{
  "activation": "swiglu",
  "bias": "none",
  "lr_head": 0.00798,
  "final_lr_fraction": 0.0,
  "seq_len": 512,
  "z_loss": 1e-05,
  "steps": 4438
}
Each number is 500 + 50 x the weight over the matrix's rms, rounded and kept within 0 to 999. Layers, rows and columns count from 0. Numbers have three digits each.

# gate: layer 6 MLP gate, 704x256, rms 0.142, rows 345-369, columns 32-63
# up: layer 6 MLP up, 704x256, rms 0.145, rows 345-368, columns 32-63
# down: layer 6 MLP down (transposed), 704x256, rms 0.137, rows 345-368, columns 32-63
gate345:562442528516611491544514612485572566542478446523442518532479523495543571486569515506560567513537
up345:447554508526470549384453501475423503488560371399485479582525459482452485461464475411471498533403
down345:554484569457467436467420552548480538387549476495553540506458496575528399495461616523570499507510
gate346:525422497534433432625508483446480473525454471463550441459461492469465436532521544559520523522475
up346:475511501503492467459505465434588535460496565487485492578485461568466437506515525535513518457513
down346:523547453439581514510532523500438557511439448507461466527506515510511490500581463524425499482522
gate347:411512493530540446517439589510502507473538533493468511445569447440460525518477560531408562528427
up347:450447520469415478498510491549540386447516567549366563562398484516546541464518402506487485490493
down347:464473514439511478520571472496470538474496463410484545502414513510484578509469548507546417466462
gate348:459439438595430565465540490446486502440514586436587464478500394582561486429436516479545463441489
up348:468331484544476515386491449505443489445491492431430571543466438412551540455466512514458476507437
down348:527573506553501556529510526510463568412498535460432500450558481520564568490413440543540583564433
gate349:546584470447541502512526528504573517454485516518535522560490441477457527564517589616465481467481
up349:497521499501553482561517489432612486509452399564550610554535491455556483456464544555470486499546
down349:367597456599599482490566540529523603582498487539438544441499487519520477439465550425432464582472
gate350:445505336469443454509496512476491510357470463598540500537538578549582469572516518462408544535498
up350:473575497552639488435511484443450554451504497494511429502441530578467463539407544482484481497466
down350:473473503522402478619557515502614443426517491429488584429569468456541518620488499496482473456522
gate351:583504485529422463604505510481477470457480481510503481503590505459516527454541533581505456489419
up351:503541471466461541486473495511539584509455541469551462490534474465398539496522456476502482563474
down351:581467524536526512511529573468417611460554491469445413441460467499434506480505607454574517547490
gate352:510501551544479515464510529536497467500472472562514635552533513495451438501547478424513551471509
up352:516491548466552578501410475478501480540566550500461583541552427488492491492458406600479468434498
down352:506508483441504474449579429518583536531425504471465516502477482537558474619491429427409558487450
gate353:477503511494491526470492537560484536568513559535473486451549395502437568498494495463475551543528
up353:538494546478497479520471514398613436496473424414547425419434506470557626532457456627501539665513
down353:515492517558508514478481493477474495518545562517510456506505440501441518468490428444565545519512
gate354:471521563425515428485557498537448413454572594405451534479542458627498533378625466419541493470558
up354:523509437606484554560497523433517549576541477506576471574475519434511513486560455439442496447536
down354:432450480494492489535492493580439521487517456538513494560517584532478479523561450522486497530466
gate355:399485474469551513445477520499543434581488427467492487385496453543563540477416545515442486428479
up355:472499538587540501482500437514428506571477587472563442417505493575609612467393561448477494405560
down355:585502493506493480444495562506516518466476519504513502534532496483455480572552406537598530551531
gate356:490437507515419452485513564456467455475487486498571434503614521466523576482519483637523412463504
up356:540595603509510590468502405558513474511498523493498438433465552436417479514444402511631478483548
down356:516505506534462522407555511509566436525522451529469422436469501473613667486456464448473477522502
gate357:517499563552456486557505567527569600467422503479475448523467377411553500424497519491508514541384
up357:485501450425462507414443478471426468430530495518532495466480411502579565551622479471526501434480
down357:405537539520563519441515444525535432488414459467438533554417452561535536487419464479528545498373
gate358:476478553594478561499553449485454468516449441480448515459555442508494443492621513418421508493591
up358:513527491471528461580511460422508540470483493410443481476432531429481520435532405558458477561560
down358:565542450531486460413408515507526489532466619433614524562496436405548579430526428496471514468521
gate359:466482438462476507556580454444555465456502467441480500567459547530549541541439518484539437484466
up359:585494498503456505477427529498540543524525567569452502472558485497561437476482519529377493477492
down359:434469382554526513556508489418478421427485475536568470510473497493561512428491576505540458461384
gate360:564538524394470364553508435446481534413466499475485562483524513487434469525482498559575456499518
up360:523550465384550401527465459505496511485457456452416518468521515427507514472406528474536490583501
down360:457539515491477444574533510437474538483483519502516413503504438517448432528489519406505512526406
gate361:508505499436537535526541536474531518578563470527492463468502473432536518469503533425417506513564
up361:496531474498560570511461521520416560471425469484584559495448471526552487569433473416536558501503
down361:541508511507506497541557600481561415378513461465520424534572483450527473515526497552539491474546
gate362:550520497449535555509483544524484550533501554473391423476586500497513542448566586499500427490474
up362:558441502469481514487494496477493465442483518513504502510593458621501488461567593531443537480391
down362:501504516506486415559544470507486468491373546482483550411478404517558516565555503385576568535436
gate363:525525567515546461478554377478488438472501482488564438514525562544450507496533494538592509476531
up363:491470498535473463488527583543573506516361494539424459484467501431484474479485479534547573549591
down363:574538426525531544509443481512441522531597522507487481509482523465428473586521632477425569422462
gate364:473418445477470470515488480580459577460485565451441548513542502523440552500493532470482459520547
up364:523535477573487439563544423529473484477495446580487474468517405496544506541486574494527493520596
down364:526474471443584504538519595518482513613437464492590534446607465549485517541505518566487578541511
gate365:505492522492479450507567549505429492464485463528598462533481436565465488544503525450485540482477
up365:371476620510514475505508523549486461491510365481556548496422459575455540503491535479528526523479
down365:480516498432504535517455561542527468468484519531571460486451473527525479610544468580547476467530
gate366:452410493451430498495472475579515517504458448453545520482524483468480585459578523517530512494474
up366:553543450513498507529525471481445564610487483539550518583427417518519502474471621491482396512498
down366:465597529596529497521520559425462566609480545456469525554442420520410544566545561460473446569491
gate367:539535450408487450449442502551577545540526424560398423480525489398629541526421452405534484525510
up367:462502504457525599434557493470602440439477453503524558478516571584532535500487558579486537521486
down367:547515524526447481484534489545531490543505441560492557543460477456492438472463526536532571464569
gate368:440479450515524560484521475514511550441537520534502467524435568554499599483533487382414532502563
up368:556542488630555417533513501431540467509435539424536492498509433549582471456499595544505609510461
down368:565509449434464445482459511414474504499561518487431452520538515482526505485466539460538451512555
gate369:556485484492570560558474403476417452480497479496496452398590522472540520544491447556489452355483